Weights of a small transformer language model.
Training: a variant of Adam for these matrices, 149M tokens, 9076 steps.
Each number is 500 + 25 x the weight over its row's rms, rounded and kept within 0 to 999. Layers, rows and columns count from 0. Numbers have three digits each. The size before them is the row's rms in percent of the matrix's.

# o: layer 7 attention output (transposed), 96x96, rms 0.213, rows 40-53, columns 0-95
# v: layer 7 attention value, 96x96, rms 0.206, rows 41-54, columns 0-95
o40 105:478479474544521487526483503475520508506463521527529484470504559507522534538555517513508455499499489446476479497505494496480533516515465516562500499459500502524540467550501493524521532496502489519512467491475508505502495489494512494461511506509492513506497451480517488481530540519483486435
v41 106:485502502528521492500501485523473517496479491463462478513514518580504488528477512520507507506515488509501507526509494518476489460521511498519497466483515474566538495516495495508480536526497551498582473522494482489500477553470536528536550529537505505477525514501492521488492518512476495535
o41 100:489496492551471482490473470491484447489502493517499536541543518509482548475483467487523487492508484524482477431467493498457474490448505523469501521533493522515479505520511471498545506479534487479480489522483512527487503492539567536513533502509494501480499483495471496522490529462489516533
v42 111:493459474505529454493496474513474491486485394510489478494516495513525509536500487547476478481506522462479540500485544493478517503483459483517523480485471518471502545518492495498511458466458485530483478500495491518508512529495469516465544486531516458480479515478492513500512470517497500479
o42 105:503506504498476487537534476540514477526496476527499516501504513512479496506437519470520506499518487473516458490477481479509530523476482521476509472512525491531606516507500526471500512502554491480523545442509494458505520490500490475484488513494485501581514487492497496512506489489515493493
v43 106:504455479460471538484533497507493528467492494522494555493517450511508471509477512526502524504493479500486464464532494548522459526484506494492489526469547501502505550477526490530465520479515516508463550568499507497466500503522521494516495467520485537505503475503461518486512503507512546479
o43 107:540473476526505576527464528477524472470502493522523501498482480512519510491491481517485544439502490497493483493511508556503508444474510511509480540492493464469484504456505497519490522537515552516549520540471525499524520505495534490474493510522473526515527511474499502502502505464501477463
v44 111:532503502474482566542512496498446496503510528499470487503476497534514500472506514453494519517497501479506455495475558481533501511550510486545540494475501509514472546484481519487513515450529509492468522471494476519509471559485529534493508510535521471470492526535507479482483481475502503501
o44 111:492507521461503542498490515495506512497533516531531521482504499527497505517463524496473496521523538487504513517489489490485512522485485482485475456444522504496474485445494471470562528473473520455520460528486465469488491501488525492504528484468523558476534470568497513522509515470485492475
v45 116:463467496436482512490498475490458515477474468480513469480495552475517481490497507500513509548543415503523468475485522490499512505467494483490520469543478504503542475477502483471532488509482523506566514476518511486505501460480469466489500519515491541499522531491498473506495519478507510500
o45 105:508524500498550477478536481552518469492494498488484507505496502501485549488550472456449510503455490484507479483496530506497545489458474527481497522501465475477516539466507489533520486519495493514464466456513470507517550464497493496488518498523505550519460508492496525492515501472510543543
v46 108:539491503521478445513504484494497514476530490498458470496475447528498514507494504478477484485487504513485489462498534557511510488494512487497499498524477541491436450493473492536508525497483505471526508530507500524437462470457459541491525516477507483486517481501517528509495468508503447466
o46 104:487515472451492518512494417476530533499497512527499514518509460522445462453495470521522494467474430492508529502456509491471500505506506485463518483472538528525496504483484503524502512543527558498484494531501503502491478532490448487483512497472503505480478483472524514508505515516510497499
v47 102:501471485542510470487543550539490539521517502491465534472514512460523500499498501476484501537511479483507501493516429521463476470493500483497467485516519476472480493450473491521467464491478508490501482505449547434490476502515499467499511515501482458477511476487488488470477468504470481499
o47 114:493500473540536476459503488505534380491491502539495499482517496547512512519462524488496511516507463492480503511506482546493506514496522503512482528495530507454480534464511519516453486495534480510502488516469485495514475498471525520483497472488472463516487491491495460531492508499475541489
v48 113:483476487499490487477486492522562434487505561478497525502529482464524503485501482476492510457493536490494464473521516478522500512484517490490475485552467508482566505475496479504456488514532513506495477504483444479496464514520505515492526514500487487511497562483532486503515519507464533461
o48 113:508479535529512493484498498506471426481507477507566490500504503485578509553492522517541519479490488530527525529516492509476456474483464506456505469507513489496521486462497512508515478483519500546484498502509475466503500474511475469533496503536539486458503466463513478473502509498497520498
v49 109:545479467487499534530510451509501523485526494527516561499495457505475493494521484449514515497479481537510522526501556524473507514479537503475484508501493513472498487493463514553534492496495464453504452504506499476470456500493518516509478469560504508484537502512510459512493533523467487493
o49 106:515507492470511474507500486494550413473525486552547514493499474457531477516509514552486492506484497505496507485465490513518519497516537527486479512487492503496472550512483508534499535481505523452545517536507471499512488507501473497486517482522543495543502511489506525507465556465490489522
v50 116:487498498511491517484470511498503496485484463524516515503447511484491470497508502536502500511522503479494511513494531576505509529492524509510502521494512501532509421495502484473458493540530493451468478479502549458505544576545511510529513498555515510496509489520529507514506493501485479468
o50 111:464497490505442468497519530488539477437468487527526516471478472518505524500525477518459495510497516500498451523482523528499496487492471478503495511502530483514495490522475466525488534461534504468486510451501528476485528496525514519482506499492530426453502505507491553508521467486539512507
v51 115:476489535489525491496480480509470511537504516534472495507496511497515499523513474475508502446515550521491470483521451508495465458463479471494491502513521517505532521517463532448475495497525458456500523535523572458514492545485509495502511487462479484481501456508494470486501510496551498512
o51 111:523484464516508487458506480493450461498488502489551486494531473486507482507525525497464480468494490455482532469501495490522492512519542449457428468521484510530494491493501507490464540497530470504459509496495540511510527512504509484517504461502468493507503520495472469488506458442484487465
v52 111:464514503522489556490512520513487491525472524505537496480480426483496501482496528469501514428525461506499532523503495498531507479522548475496465478536540495497501471498545524480484529490472488491536512508492543502555489501486520538476516510511495521525482487483494528484478467524522483466
o52 106:523534517546451449474485464532526500519438505484534515497509499491488525504514489544502513493526505520478563504522550488507478514488519504542473522495533487530475512496452504499501471517505530518529467513534476512482522517486507461522528469520509513474548468509493499496539471484479502488
v53 109:454495483471554478483515511496461490476472506479507501484499427482471529498456506494474505501517580521512472490488557501517499510488480488494514509492480501500526477470501539498506496492502525517543511511482499458472534538460517517473471501497489459536530526514496522454491500524519529498
o53 105:511524547508504515490517472523537541498508481476475512525531510517503460508456451448508498511511530465516485495500519473525517505523516464494493507499459514532488489495500497485529472489511494550503457514529539461460516436539501488508486507494533462475514499478515513478504538461496507446
v54 108:513460501496513491529466594488508537515517495505536507500499458458508513501498485507528502477528505464519504501517424501495520501502500496484492502497503494480521506521499482490546506480515532511471524475523479506479498544477518456487559501499541533488515532513521499496552479502507443506